{
  "n_layer": 15,
  "d_model": 256,
  "n_head": 4,
  "n_kv_head": 2,
  "head_dim": 64,
  "d_mlp": 704,
  "vocab_size": 2048,
  "activation": "swiglu",
  "norm": "rmsnorm",
  "norm_place": "pre",
  "norm_eps": 1e-05,
  "positions": "rope",
  "rope_base": 1000000.0,
  "rope_fraction": 1.0,
  "qk_norm": true,
  "attn_scale": 0.125,
  "bias": "none",
  "tie_embeddings": true,
  "parallel_block": false,
  "init": "uniform",
  "init_std_qkv": 0.0234,
  "init_std_o": 0.0,
  "init_std_up": 0.0234,
  "init_std_down": 0.0,
  "optimizer": "adamw",
  "lr": 0.00245,
  "lr_mult_up": 0.698,
  "beta1": 0.9,
  "beta2": 0.98,
  "lr_head": 0.0138,
  "warmup_steps": 358,
  "schedule": "wsd",
  "decay_fraction": 0.911,
  "decay_shape": "linear",
  "final_lr_fraction": 0.0,
  "batch_tokens": 131072,
  "seq_len": 1024,
  "doc_mask": false,
  "train_tokens": 644800000,
  "steps": 4920,
  "dataset": "wikipedia_en"
}
Each number is 128 + 32 x the weight over its row's rms, rounded and kept within 0 to 255. Layers, rows and columns count from 0. The size above them is the row's rms in percent of the matrix's.

# layer 7 MLP gate, 704x256, rms 0.0517, rows 345-379, columns 128-191
size [103  99 102 103 101 104 103  96  99 103 101  91  99 106 100 102  99  96 105  99 105  99 105 101  97 102  95  94  99  94  98  97 103 102  97]
[[153 115 146 151  94 176 147 133  71 118 151 135 112 118  97 182 158 144  92 150 139 133 187 136 185 119 184 141  80 161 139 135 120 141 135 118 150  94  87  93 144 118 158 147 110 149 140 198 144 165 114 199 136 153 139  75 125  95 115 140 111  93 114 131]
 [112 145 103 194 101 163 114 162 141 169 168 124  61 176 124 151 138 153 129 103 142 133 114 143 171 163 119  89  58 166 125 136  81 131  91 114 128  81  99 156  74 126 129 124 112 128 125 166  87 159 102 167 160  87 128 100 116 117  60 124  97 133 124 124]
 [137 119 159 141  96 106 172 113 140 106 173 107 139 151 118 164 185 137  93 110 133 113 136 151 163 163 132 193 134  98 126 149 150 122 122 176 122 108  55 113 119 160  69 143 229 105 174 151 164  93  88 132  50 143 102 157 110 123 174 113 139 144 128  89]
 [123 129 115 128 132  89 150 202  70 128 104 111 153 203 176 160 142 110 112 150 147  96 214  94 130 159 103 135 108 135 147 181  98 137 171 110 161 109 123 123 110 107 167 106 133 142 100 122 178 172  88 139 139 109 121  87 101 132 140  94  73 142  98 108]
 [151 183 135 148 138 167 117 157 154  57 132 119 135  69  93 123  58 109 178 178 135 173  99  91 136  71 131 138 120 142 153 114 113 137  71  91 136 129 127 154 131 158  75  84 146 104 112 113 185 142 146 137 129 170 154 139 107 104 166  94 126 124 128  97]
 [130 120  84 108 154 140  75 182 123 132 165  95 120  81 143 174 135 135 151 145 157  67 102 105  94 112 128 128 136 191 132 128 134 115 160 174 123 123 127 120 147  44 180 211 150  77 157 130  87 112  53 146 160  59 155 145 126 122 139 137 140 192 139 111]
 [ 80 114  97  91 146  67 144 107  52 145 130 112 155 133  94  83  68 128 123 139 135 131  95 156 154 161 129 175 161 156 147  93 111  78  41  99 113 209 144 182 162 149 100 155 103  94 195 137 133 157 144  67 148 196 147 140 112  67 183 118 197 136 164  99]
 [107 128 128 144 153 106 157 162 143  65 131 121 117 141 115  73  86 119 116 105 174 178 162 172 136  92  49 196 121 131  88  84 118 182 113 100 175 104  77  80 126 193 160 125 187 138 138 189  90 107 106  67 100 179 120 139 180 181 168 158 192 187 170 129]
 [115 119 103 175 104 106 132  90 124 108 193 122 101  71 159 108  75  95 122  86 119 175 125 147 130  77  53 123  67 131 132 136  97 185 128 154 117 136 177 171 101 107  60 128 148 108 172 170 137 114 151  58  94 133 178 106 126 103 173  90 111 125 151 102]
 [ 85 116  81 163 103 113 170 135  53 178 167 160  73  88 148 156 145 116 146 130  86 130 130 103 115 151 116 111 136  86  98 146 153 137 140 137 107 106  97 162 165 156  44 118 145 113 185 115  62 106  77 103 125 117  98 104 139  88 136  86 148 123  69 133]
 [ 97 169 107 113 164 101 147 122 193 120 147 199 127 109 105 175 155 124 145 105 149 162 103 101 116 104 144 111 124 121 137  93 176  72 114 122 126 126 144  95 149  54 112 190 120 108 182 154 154 169 155 170  95 133  99 154  83 169 148  85  97  95 112  81]
 [141 112 134  98 103 161 142 108  77 124 132 133 104 174 142 134 160 100 144 183 123 142 138 141 110 148 138  74 165  87 157 140 154 139 148 137 124 134  80  99 141 118 142 167 121 126 137 211  90 117 156 151  94  58 118 170 152 142  99 105 122 127 130 147]
 [199 132  68 128  80 115 114 123 109 131 161 125 132 106  80 133  67 139 140 194 139  88 147 102 136  85 163 129 141  75 164 119 101 155  74 141  71 112 216 147  93 174 136 141  86 135 161 179 143  88 132 140 130 127 143 143 131  66 162 113  93 122  96 141]
 [126  92 136 107 173 102 141 169 179 113 149 176 104 127  76  98  91 120 126 160 141  59 196  79 138  55 130  99  96  85 110 127 172 165 127 143 166 128 170 125  77 133 103 144 163 137 163  98 112 102 143 194 126 123 155 124 101 102 115 106 137 209 160  97]
 [181 128  87  92 160 142 121 136 107  75 179 120 104 171 139 141  89 103 122 107 124  72 124  92 101 102 102 147  86 121 109 154 153 115 120 155 102 165 207 155 146 137  49 117 171 180 134 141  77  85 127 114  86  97 142 130 148 131  72 143 104 142 183 131]
 [149 137 120 151 117 154 142 124 134 127  75 100 130 127 152 145  96 184 136 137  90 140 215  95 135 118 122 107  99  85 115 142  77 160 109 184 142 126 163 158 199 151 108 126  86  83 133 120  91 104  97 126  91 106  82 109  86 153  79  95 106 191 129 156]
 [ 99 167 167  99 109  99 176  67 124 163 108 114 118 162 122 183 145 179 117 103 142 193 137 117 177  89 127  67 124 135 151 174 136 146 120 110 100 142 144 128 171  91 119 140 114 135 117  95 102 115 103 152  83 111 141 111 157 154 163 122 118 165  73 144]
 [ 81 125 128 145 159 151 113 137 154 183 135 114  87  46 141 141 167 114 172  57 173 116 137 161 164  57 156 162  95 209 217 108 172 132  99 160 219 148  73 145 155 133 102 142  99 143 163 107 140  92 123  84 140 125 122 121  86 109 107 149 115 162 158 138]
 [119 126 141  84 152 161 125 126 139 123 198  63  90  90 111 180 111 100 142 111 109 125 115 152  93 102 114 144 109 182 170 167 160 116 185 144 179 164 159 156 147 143 169 138 170 159 211 166 122 136 101 120 110 152 138  89 133  71 123 190 116 152 151 114]
 [ 98 166 153 153 146 105  73 140 106 117 154  99 142 106 105 129 168  99 101 138 131  85 101  77  81 115 118 154 189  90 160 133 147  85 144 194 139 141  76 127 130 139  97 199 110 192 130 159 148 118  88  90 119 136  95 129 111  78 112  91 151 145 170  89]
 [ 96 157 134 186 101  91  92  92 155  59  98 138 150 159 153 104  52 141 137 145  53 137 131 143 171 144 102 179 110 155 125  92 128 172 102 148  97  97 111 130 129  97 145 103 155 130 216 140 120 124 121 128 125 104 114  79  60  95 111 115 133 161 133 131]
 [129  94 104  63 129  51 125 129 146 137 143 176 109 154 124 135 114 112 146 156 150 127 141  73 113 135 113 169 128 141 148 106 192 115 145 125  92 133 129 141 158 136 121  94  99 142 128 146 144 118 112  96 208 133 142  95 114 146 173 132  75 115 127 159]
 [ 78 169 111  89  43 107 200  68 116 114 153 135 157 179 112 172 116 132 149 177 154 144 165 112 190 116 131 139 116 153 130 154 168 103  97  91 133  87 101 115 149 103  72  99 106 149  95 151 122 132  90 144  98 162 117 172  95 172 141 111 105 161 118  74]
 [192 106 166  98 162 136 109 101 113 185 136 142  91 129 112  65  48 116 201 143 156 172 104 109 113 105 148 117 142 123 101 174 104 156 107 143 148  78  87 139 103 153 125 193 109  52 118 125  88  84 156 134 117 166 129  42 135 101 153 182 141 114 184 113]
 [189 130 141 160 162 160 122 133 121 128 163 129  53 118 101 118 121 144 119  95 200 166 144 154 122 116  73 134 121  70 109  60 189 112 154 157 176 142  87 119  59 122 129  91 189 144 120 203  82  67 155 163  52  71 125 150  95  82 108 107 144 156 156 159]
 [133 106  53 153 143  85 161 125 131 165 193 129 170 155 181 106 137  77 155 144 145  94 147  96 135  70 124 119 123 116  84 143  63 171  84 144 164 171  91 113 162 139  76  59 144 104 178 165 133  98 100 136 146 173 171 133 144 199  76 114 183 120 139  91]
 [205 134 145  91 132 119  78 165 110 112 169 163 105 119 101 109 120 110  96 169 138 148 149 177  96  49 126 121 139 126 133 175  94 195 139 196 139 194 122 189  89 154 173 134 103 116 181 128 192 190 130  88 173 124  92  99 143 134 143 212 115 162 154 178]
 [181 134 151 159 128 120 112  73 111  62 195 185 135 172  95 150 135 114 147 152 112 105 138 142 136 138  69 165 138  86 168 182  89 172  75  72  94 161 138 175 151 129 103 136 137 120 145 106 129  59 168  85 149 135 135 127 137 152  98  84 143  72  90 121]
 [127 117 107  83 125 136 119 173 160 129 104 111 110  92 128 162 137  71 118  90 153 159 116 104 129  86 145 117 189 146 113 119 127 153 137  94 100  70 159 151  53  97  78 119 100 134 119 115 148 140 183 143  91 169 184 177 127 106 143 122  76 118  75 112]
 [ 99 117 145 101 146 105 134 133 121 188 116 136 141 195 127 178  54 114 147 127 147 116 138 153 114 112 120 135 163 145 155 168 177 119 138 127 168  76  88 138 170 139 112 121  96  66 126 120 108 120 172 117  98 186  87  81 173  66 174 165 139 102 153 135]
 [122 129 121  53 173 109 110 137  97 130 140 122 137 133 107 103 149 150 136 116 177 179 111  75 180 157 147 165 127 150 109 122 146 111 110 160 103 170 135 142 120 174 124 147 123  87 155 176 110 119  88 105 174 126 172 119 140 135 128 163  88 192 148 180]
 [132 164 124 131 141 168  85  83 123 153 155 150 131 168 127 140 124 101 108 176 182 141 198  58 163  99 133 139 155  98 161 150 115  98 186 163 124  89 171 152 154 118 128 115 171 117 133 164 138 142 119 119  91 122 117 157  94 139 141 108 165 143  96 171]
 [126 124  94  98  92  99 101  97 156  99 158 163  95 101 102 148 153  81 106 129 169 139 170 150 134 121 123 170 144 132  75 186 122 119 155 131  79 155 169 106  96  97 140 113 152 151  60 124 120 110  94 111  73  71  58 178 124 133 122 122 138 146 169 152]
 [126 114 124 117 124 109 197 129 133 119 145 128 116  72 150 100 115 170 188 103 165 118 170 109 136 146 150 150 101  86  90  92 117 148  97 119 135 149 154 129 153 180 121 130 131 131  91 167 103 156 132 120 105 101 112 125 187 124 125 130 103 138  97 128]
 [139  86  63 145 155 153 142  41 137 140 161 106 123 158 132 109  96 116  92  82 199  74 153 121  96 171 145 106 155  78 152 187 147 192 103 134 152 146 161 132  98  78  90  56 130 173 148 124  96 166  89 134 130 159 148 148 114 139 109  84 123 152 163  82]]
# layer 7 MLP up, 704x256, rms 0.0497, rows 345-379, columns 128-191
size [100  98 102 107 102 101  99  96 100 107  98  92 101 104 100 102 101 102 103 100 105  97  99 100 105 103 101  95 101  98  98 104 102 106  96]
[[118 129 118 114 108 105 135 104 141 140 114 110 118 110 130 113 118 137 121 145 176 151 100 131 123 131 111 136  77 170 156 108 142 183 127 129 121 102 174 141 189 114 116 121 101  42 203 125 179 112 123 134 177 166 143  56 120 134 162  94 159  98 137 140]
 [171 161 174 151 193 106 123 139  87 121 151 169 118 132 161 167  95 133 162  86 115 127 133 162  93 138 113 116 134 145 149 157 160 136  91  96 143 135 115  90 128 165 106 113  85 197 135 120 116 151  82 181 139 102  62  89  74 160 130 161 141 124 151 111]
 [ 63 168 125 100 166 115  91 186 161  91 114 131 129  90  38 143  95  89 113 170  77 100 104 163 184 149 129 185 163 133 113 140 172  48 114 142 119 172 146 152 146 128 118 120 110 103 138 158 113 100  78 162 141 141 116 133 175 142 101  79 111 141 112 121]
 [ 93  68 140 182 117 150 116 176 118 144 158 175  79 143 118 152 158  75 113  96 147  89 142 172 160  67 178 118 103  77 123 158 137 115 103  64 124 155 161 125 173 121 191 104 132  88 148 156 151 113  68 104 116  93  85 145 142 155 132 162 133 180 167 136]
 [112 102 117 160 158  87 113 175 133  86 105 148  94 153 163 188 148 182 101 171 120 120  89 163 125 148 137 157  79 156 136 106 130 140 132 127 162 143 101 145 134 169 130  99 147 124 116 123 119 153 128 103 121 134 155 154 129 197 111 124 111 107 102  97]
 [ 69 131 149 114 124 100 104 192  93 170 173 143 112 129 103 154  73 108 188 130 112 149 183 121 134 156 173 132 153 137 207 213 149 131 106 110  85 132 123 145 113  88 183 116  91 173 132  87 129 128  89 181 125 113 162 149 180 167 123 182 138 146 191 148]
 [ 88 115 152  70 115 186 125 112 190 165  66 116  71 125 118  86 166 170  85  87 143 133 178 141 177 127 164 150  74 147 100  82 138 131 171 208 121 124  85 145 104  90 158 105 113 100 123  83 107  89  82  75 128 110 128 149 127 106 205 153 121  93 135 108]
 [ 97 151 101 156 170 118  61 137 100 145 137 171 131 140 110 146 211 112  90 134  89  96  88 132 133  95 102 166  75  85  92 202 123  80 122 141 138 136  59  92  73 127 159 122 147 127 158 146 156 180 178  65 111 130 128 130 203 150 128 196 145 127 150 108]
 [120  77 134 128 141 125  76  47 131 134 107  90 142 101 153 105 138 158 172 147 135 107 129 118 102 213 129 142 135 149 111 138 108 141 120 128 129 129 165 125 100 178  96 165 193 123  98  74 136 102 131 123 166 102 128 124 144 134  32 135 129 123 189 101]
 [133 118 111 145  23 147 110 154 126 145 126 124 157 172 120 135 129 106 116 148 137  99 112  94 131 108 159  93 143 160 133 103 106 126  82 192 136 176 164 112 143 162 150  80 121 118 118 106 163 133 145 143 142 123 100 108  99 166 121 197  89  66  85  96]
 [174  95 156 118 100 134 155 130 182 116 139 125 148 114 126  98 109 208 105  91  96 176 128 174 142 137 177 169 146 164 137 131 143 119 117  71 167 144 174 133  97 133 148 116 219 150  75  81 145 107 109 179 198  90 145 130 145 110 150 143 153 159 119 126]
 [ 64  95 188  92 167 104 171  98 150 153 141 120 145 208  95 149 154 139 146 120 129  96 167  82 125 164 189 123  97 125 206 108 144  88 124 193  98 127 104  84 122 160 151 150 185 147 138 171  99 117 129 114 146  91  90 122 102 108 117 139 117 144 135 137]
 [100 155 111 112 140 136  80 125  84 130 162  93 137 142 114 170  73 141 128  92 100 181 115 144 191 199  93 196 110 123 111  89 172  47 146 115 110 149 119 169 102 141 122 151 163  89 127 118  87 108 144  95 178 130  72 178 167 118 107 135  93 103  35 102]
 [167 134 184 133 148 129 141 126 138 156 170  86 163 155 102 119 159 118 179  60 156 110 123 104 112  99 154 117 114 150  99 198 124  92 147 164  97  95  84 101 129 141 147  90 159 111 126 123 136 123 149  99 173 165  51  70 116 154 121 123 181 127 161 167]
 [128 160 119 119  84  86  63  98 127 142 152 118 174 146 115 121  70 141  97 108 109  94 163 143 142 146 128 197 158 136 121 103 126 166 168 175 165 130 106 148 132 194 128 187 153 116 162 102 117  80 140 171 126  70 125 125  86  87 157 126 111 116 151 128]
 [135 141 137  97 109 165 177 111 168 102 130 163 161 183  88 122  90 107 133 104 183  99 111 116 112  62 157 108  79 129 153 142 137 180 130 141 138 189 109 177 142 171 177 128  39 128  89  89 142 197 132 145 179 137 120 100 113 178 159 132 169 107 149 113]
 [134  83 145 110 189  98  96 145  75 106 159 138 162 141 166  77 120 183 164 149 102 126 127  90 147 111 154 144  84 129  24 109 102 101 143 133 148 150 167 123 175 178 137 119 116 145  96 136 161 127 123 169 126 118 100 137 179 139 140 146 127  91 169 150]
 [196 161 130 155 111 115 182 126  86 176 134 163 100 115 142 129 137 170  54 161 127 153 134 138 111 115 139 144 137  62 186 116  74  63 138 137 102  96  93  95  75 149 107  94 102 115  68 169 103 110  91  88 101  88  46 103  98 141 118 124 182 113  92 149]
 [105 167 156 114  70 168 185  98 142 107  93 107 108 159  95 117 156 104 189 107 148 140 108  76 117  95 104 110 145 152 166 129 121 142 133 116  76 126 194 156 125 102 181 137 121 125 100  91 105  84 100 136  81 150 109  92  58 101 114 141  90 106  76 101]
 [ 83 132 143 128 174  57 129 128 166 135 158 129 125 138  89 123 166 107  51  62  96  98 106 151 152 111 169 109 152 121 106  98 153 145 150 109  70 105 153 120 134 175  95 166 119 138 167 105 117 146 141 169 134 128 132 178  59 146 172  75 165 141  62  93]
 [115  91 152  97 171 130 176 171 103 170 117 111  63 117  49 163 154 169 104 134 167  84 148 130 116 136 157 168  87 160 192 184  64 148 100 153 102 144 159 129 136 119 180 101 116 135  70 107  95 116 121  68 132 201 136 121 137 126 135 179 126 123 119 202]
 [134  77  88 145 140 144  78 118  60 127 166 166 102 149 165 121 195 150 215 124 112 188 165 125 142 110 167 147 144 134  93 123  90 148 117 160  98 110  89 170 125  90 176  96 178 146 144 133  49 105 135 139 130 136  92 171 147 101 126 128 120  98  86 138]
 [ 96 158 144 131 111 144 124 116  34  83  70 141 154 182 205  96  94 100 134 117 141 162 133 160 190 123  92  59 163 118 122 158 166 138 129 120 130  89  79  95 105 136 152  91 100 101  96 107 145 101 142 114 145 213 199 150 149 138 128 179 106 135  94  85]
 [ 77 163 122 138  68 147 114 167 189 114 122  66 145 146  75 139 166 101 178  87  83 151 110 127  79  62 135 132 140 106 182  77  78 114 214  97  92 141 147 113 142 119 130  89 132 126 118 128 126 150 185 107  65 143 150 129 100 107  76 118  87 139 136 133]
 [126 155  72 197 132 210  93 129 110 155 116 145 155 141  59  99 178 153 110 150 131 134 117 129 120 163 157 206 179 104  80 143 146  88 197 125  52 124 133 138 177 158 116  93 163 102  62 122 158 130 113 153 112 126 134  93 100 110 129 158 105 121 173  83]
 [171 152 105 167 141 146 120 170 201 133 194 216 162 126  99  73 206 128 131  72 173  94 140 186 129  53 116 123 132 148 134 134 142 115 127 127 130 107 126  93 100 116 149 131 117  93 158 148 148 130 117 119 156 177 118 194 107 123 127 128 149 189 157 171]
 [ 68 145 119 155 153 132 182  79 108  80 150 188 153 110 125 180 172 142 196 145 177 122 116 119 102 129 155 196 126  93 123 114 150 150 107  86 154  69 148 131 106 158 147 107 167 127 139 124 121 122 125 132 160 147 129 105  94  64 143 181  71 148 215 142]
 [110  86 126 109 189 157 112 138 175 102 153 128 126 111 120 115 166 147 113 175 157 126 127 203 155 140  79 184 133 147  95 133 114 166 157 156 154 167 140 115 124 137 139 131 127 147 123 109  87 137 152  94 111 188  94 138 165 128  78 145 182  95 125 140]
 [165  91 147  80  59  85  88 135 150 109  79 155 187  78 145 128 127  98 144  96 102 166 135  83 108 149 125 103 184 104  97  82 183 154 141 118 113 102 147 178 116 126 154 118 129  79 127 160 116 126  58 153 133 137 132 120 102 122 204 165  83  61 100 162]
 [125 112 125  81 101  84 131 109 102  79 151  85 168  94  75 117 165 112 155 132 144 147 111  80 144  98  97 180 103 200  90 151  80 129  97 109  65 152 159 167 144 108 159 124 140 137  90 113 187 166 140 112 113  98 145 157 140 155 104 154  96 119 194 109]
 [194 106 189 151 104 165  81  62 128 132 181 103 131 189 148 130 123 165 147 158 109  67 117 133 121 119 169 162  58 122 111 117  92 129 131 101 126 153 145 186 156 154 134 114 133  94 149  71 149 104 118  77 107  97 130 174 144  89  96 163 114 196 139  88]
 [113 186 146 125 143 122  95 121 153 191 166 147 148 137 144 123 121 113 163 148 122 154 165  62 114 110 176 134 154 138 177 115 135 141 103 107  88 105 143 101 146  88 131 139  92 110 137 118 153 171 116 117 134 168  99 166 112  96  51 124 123  39 111 156]
 [137 132 113 176 122  96 156  98 106 165 147 155 130 125 170 106  80 124 127 107 142 136 106 115 141  84  74 149 134 230 141 145 122 116 168 111 150 126 117 102 101 140 129 105 171 116 141 139 107 154 154 119 160 171 134 111 170 165  82 126 163 137 137 188]
 [160 121  94 154 157 122 106  66  66  88 134 110 117 175 154 137 141  91 128  88 150 184 144 133  91 124  76  96 161 106 180 134 150 135 133 133 138 137  81  76 104 129  89 142 173 158 102 144 130 171 100 118 101 141  89 146 143 106 160 142 113 173  89 169]
 [106 102 102 164 143 161  90 163 101 153 111 137 125 104 119 117 133 107 131 156 103 197 132 100 110 174 105  68 121 133 144 127 107 151 162 100 116  91 167 165 132 143  75 185 157 176 138 157 126 115 131 119 107 157 151 171 137  88 129 124 107 102 114 181]]
# layer 7 MLP down (transposed), 704x256, rms 0.0682, rows 345-379, columns 128-191
size [101  96 101 106 103  98 103  95 101 102 101  94 102 105  97 103 102  98 104 101 106  95  96  99 100 103 101  95 103  95 101  99 102 108  95]
[[119 133 141  98 120 154  62 147  90 146  93 127 171 154 125 167 177 117 129  95 121 118 130 171  80 122 125  79 135 106 139 122 125  66 110 106 161 124 119  97 102 165 109 171 107 142 145 124 156 171 195 190  77 113 135 105 109 114 129  66 131 110 119  68]
 [143 142 122 158 147 161 143 140 142 161 148 162 130 114 119 124 115 127  93 102 136 147 126 117 111 180  90 134 144 129 132  99 155 101 156  94 201 108  59 154 126 164 131 133 133 143  64 120  41 149 169 129 118  82 109 137  71 127 140  94  69 141 120 119]
 [ 85 102 163  80 153 115 130 134 173 128  61 117 153 102 110 135 126 120 149 157 136 104 156 120 126 136 121  75  68 172 141  90 127  80 126 168 141 122 154 157 167 135 127 117  78 166 170 159  94 214 106 174 162 191 160  86 163 113 172  99 146  89 123 103]
 [127 117 134  99 188 198 125 106 127 115 144 169 176 132 139 120 166  90 140 133 142 139 146 142 169 121 136 115  66 161 131 131 160 171 123 109 152 144 119 103 168 140 126 155 140 125 134 113 133 159  99  72 120 132 162 119 109 126 114  93 112 151 130 106]
 [186 169 138  95  97 104 147  59 159 140 124 136 152 121 146 130  85 131  85 106 116 104 159 150 145 186 142 180  95 151 142 202 190 106 151 186 132 160  94 140 129 106 168 148  60 119 121 197 122 158 160 114 140 139 145 181 114 111 102 105 122 118 124 128]
 [ 79 122 101 126 145 176 120 157 143 100 124 134 176  91 125 144 130 145 108 120 130 129 132 118 130 116 103 101  94 172 123 123 194 129 170 137 109 119 123  70  87 131 161 182 124 136 134 159  67 135 136  83 116 119 115 142 143 155 149 135  94 126 143 129]
 [ 60 146 102  89 121  93 111 132 102 138 158 134 161 142 111 141 155  98 108 147 115 102  87 197 126  77 136 163 147  58  55 158 156 126  88  76 127 109 106 122 151  75 134 176  90 131  47 123 136 162  79 141  90 125 119 150 101 130 137 120 125 105 154 133]
 [114 137 149 123 194 119 143 181 138  69  88 184 104 135 119  71 109 116  93 160 111 167 117 149  42 121 148  98  50  74 130 139  98  69 116 120 108 176  77 171 123  81 155 140 123 162 107 130 159 136 111  82 186 143 166 114 134 112 167 115  93  92  96  95]
 [169 136 156 163  66 178  86 179 120 158  98  85 154 156 120 187 125 159 152 157 155  97 106 119  94 155 111 133 174 118 174 135 114 157 166 119 148 167 110 100 144 137 163  96 165  83 111 130 106 178 132 131 206 157 108 156 100 166 148 102 182  98 110 183]
 [191 190 105 132  70 182 128  93  42 109 121 155 183 125 121 130 122 124 116 160 150 140  77 151  96 154 142 194 150  79 121 194 119 135 137 139 142 177 156 150 116 189 153 126 169 122  93 121 160 156 135 108  80 138  84 131 119 115 150 185 150  91  98 160]
 [ 62 161 143 170 166 119 127 120 164 182 123 125 113 138 159 168  44 121 186 128 146 109  75 128  92 137 123 173 111 135 145 126 122 145 142 112 113  52  95 116 157 203 136 144 136 101 154 109  89 131 137 160  73 102 114 155  75 137 166 128 175 128 102 132]
 [138  99 131  96  87 134 154 129 107 121 180  99 156 100 131 116 129  92 135 164  95 196 124 105 105 149 179 122 139  93 154 148 118 124 111 125 125 140  43 109 136  69 108 119  91  91 115 139 121 185 119 157 113 138 120 116 105 109 137 150 134  86 153 125]
 [128 171 145 135 151 101 145 193  88 101 158  82  98  83 189 208 144 140 118  96 109 185 102 172 194 165 159 122  98 162 120 104 127 106 149 164 196 183 130 142 146 103 180 148  85 133 164 114 122 168 124 144 108 162 146 138 154 134 101  97 123 127  90 108]
 [172 152 136 147  86 164 104 136 212 131  80 131 174 104 162  92 102 142 104 100 148  51  85 135 145  95 117  93  62 130 133 116  70 129 143 125 125 140  84 150  69 170  94 193 148 108 114 109  78 140 144 116  90 131  93  92 118 105 140 112  99 167  73 145]
 [151 130 130 151 161 159 134 164 172 116 106 137 143 147 127 158  76 108 102 164 117 143 105 107  50 124 117 142 144 149 101 191 153 150 111 122 143 162 132 191 131 116  43 141 174 110 100 172 156 180 118 102 121 123 108 121  90 140 129  79  93 108 168 130]
 [137  83 152 116 146 145 168 148 137 113 103 114 111 147 132  91 137 122 153  94 118 125  99 131 176  95 116 117 112 134 194 112 171 113 201 182 129  79 135  84  77 124 105 147 129 173 177 165 129  97  68  74 147  71 103 103 119 146 181 140 142  38 148 190]
 [ 95 149  96 135  25 122 112 137 104  72 134 100 111 133 112 149 126  80 122  60 136 116 139 144 122 106 146 112  49 142 129  87 133 130 175  97 120 141 125 131 187  91 149  82 168  96  95  89 175 130  82 144 100 176 196 174 161 171 158 113 141  81 137 170]
 [135 165 101 107 125 152 168 154 115 144 161  85 130 146 133  96 132  91 132 167 110 130 115 153 118  82 142 156 146 169 164 114 129 104 110 163 162 172 143 148 101 128 130 153 202 120 148 114 126 163 107 141 142 160 187  86 128 111 201  64  71 138 166 124]
 [154 132  91 133  94 134 170 160 138 120 125 121 107 126 143 150 138  85  97 125 115 127 191 147 106 196  53  86 156 131 154 182 127 126 134 145  94 166 140 163 146 129 135  77 101  97 131 132 166  88  96 118 118 112 108 136  91 218  45 133 109 142 172 112]
 [114 163 137 123  74 150 133  86 151 122 151 170 168  96 184 124 171  80 131 107 164  76 128 111 183 140 131 155 159 120 145  98 117 110 121  79  83 130 203 153 152 130 174  85 104  75 188  99 102 171 169 137 108 147  89 142 171 167 137 139 171 134 128 141]
 [184 126  92 119 177  92 113 167 168  83 112 175 123 125  69  86 122 121 136 142 116 140 122 142 170 129  77 144 112 165 158 153 137 136 173 148 135 189 150 124 198 113 180 154 116 113 162 146 140 145 159 124 135 136 155 122 161 178 106 213  99 116 141 112]
 [ 93 170 133  99 108 136 144  91 157 144  62 128 135 108 123  75  88 146 172  96 116 134 167 106 104 133 233 138 166  80 138 180  92 127 119 105 167 160 105 172 131  99 106 134 102 144 113 101 114 126 101 143 127 111 161 136  79 151 170 156 194 112 194 126]
 [139 120 153 135  95  91 124  56 135 142 106 107 206 133 124 129 116 142 105 102 161 132 183  99 145 126  65 166 146 198 150  93 139 115 149 114 134 127 109 133  99 119 128 154 157 104 127 159 104  44 155 152 185 154 159 149 131  92 174 132 185 139 132 164]
 [144 135 110 126 131 143 109 146 154 110 121 126  86 121  78  47  96 160 164 157 154 147 126 115 124 129 111 156 141  37  89 103 125 197  97 159 106 140 110 113 132 146 102 126 160  84 139  96 131 172 142 127 134 168 112 146 132  64 114 189 177 172 158 129]
 [130 128 137 110  91 174 158 147 121 120 148 148 135 157 138 146 119 108  76 128 120 135 136 122 151 183 157 201 122 144  82 188  94 156  87 130 127 117 185  56 165  96 159 163 119 149 104 134 153 173 113 152 167 213 149 127 119 140 189 141 174 139 145 142]
 [101 153 141  90  87 153 120 141 129 100  81 111 146 147 117 120 212 157 178 134  99 127 120 117 169 108 128 117 107 118 143 162 202  94  93 103 127 120 130 175  75 139 145 144 156 124 165 114 160 163 104  89 114 143 134 126  89  94 137 155  73 119 118 169]
 [122 142 154 108 201  98  78 134 106  86 154 189 132 142 175 164 106  82 208 100 156 103 134 111 141 128 113 132 108 111 145 133 131 121 147 122 120 169 160 161 137 154 131 104 157  99 136 127 177 118  61 157 177 131 144 175 107  94 123 170 159 126 143 155]
 [138 127  94 173  50 141 117 122 100  82 100 138 158 114 141 173 133 109  60 143  87 176 115 180  69 105  91 142 175 136 149 126 154 206 122 212  84  46 107 134 134 110  70 150 115  99 149 148 138  78 113  99 138 128 123 116  95  86 167 190 103  92 126  71]
 [130 173 150 149  95 151 110  65 193 171 115 142 135 110 140 139  83 143 141  70 102  99 160 112  85 146 179 113 147  84 152 126 144 121 145  69 105 158 105 159 131 144 109 140  90 100 101 105  77  35  83 127 102  69 118 103 108 130 163 114 132 102 111 198]
 [173 119 130 129 106 117 142  61 147 114 138  97 180  82  92 172 111 172 199 150 177 136 142  93  86 148 139 135 123 170 138 118 136 130  59 147 125 144  95  74 172 153 165 106  97 132 135 125 126 171 139 149 132  86 182 138 150 169  93 140  52 147 118  99]
 [140  52 172 165 142 171 132  93 182 114 144  18  83 120 178 132 135 185 145  61 115 105  92 109  92 127 140 149 160 109  72  89 164  84 124 108 140 179 115 167 106 103 149  61 134 150 164  76 110  89 144 109  78 115 113  90  85 135 116 148 120 129 134 119]
 [ 74 149  93 102 115 106 138 161 134 125  80 121 130 159  89 155 114 188 146 171 151 103 142 113  93 146 114 119 119 134 129 177 122 126 152  90 115 120 143 123 112 210 139 170 185 130 145  60 199 116 123 146 122  84 178 165 126  88 114 142 116  38 102 201]
 [143 104 202 106 112 186 147 144 110 144 172 128 116 142 133 116 180  93  56 128 178 143 159 138 158 106 102 115 134 157 117 132 140 164 158 113 127 104 146 114 120 112 105  83 108 134  90 106 129  82 111 170 156 173 137 182 129  87 148 126 113 112 112 115]
 [111 106 138 108 104 188 142  90 128  49 157 139 138 142  66  88 144  81 178 109 129 161  93 128 141 120 140 142 131 171 122 121 122 150 113 122 177 164 154 158 114  84  85 181 135 142 186  65 154 116 131 153 142 127 142  97 133 130 207 106  89 132  79 116]
 [119 109 186 190 196 101 140 163 135 138 137 157  77  82 155  95 136 114 185 155 160  60 153  90 145  95 117 173 183 155 120 165 129 114 215 123 140 117  92 142 158 144  80 144  65 100 115 107 137 137 118 134 141 135 145 151 161 133 145 156 113 154 141 139]]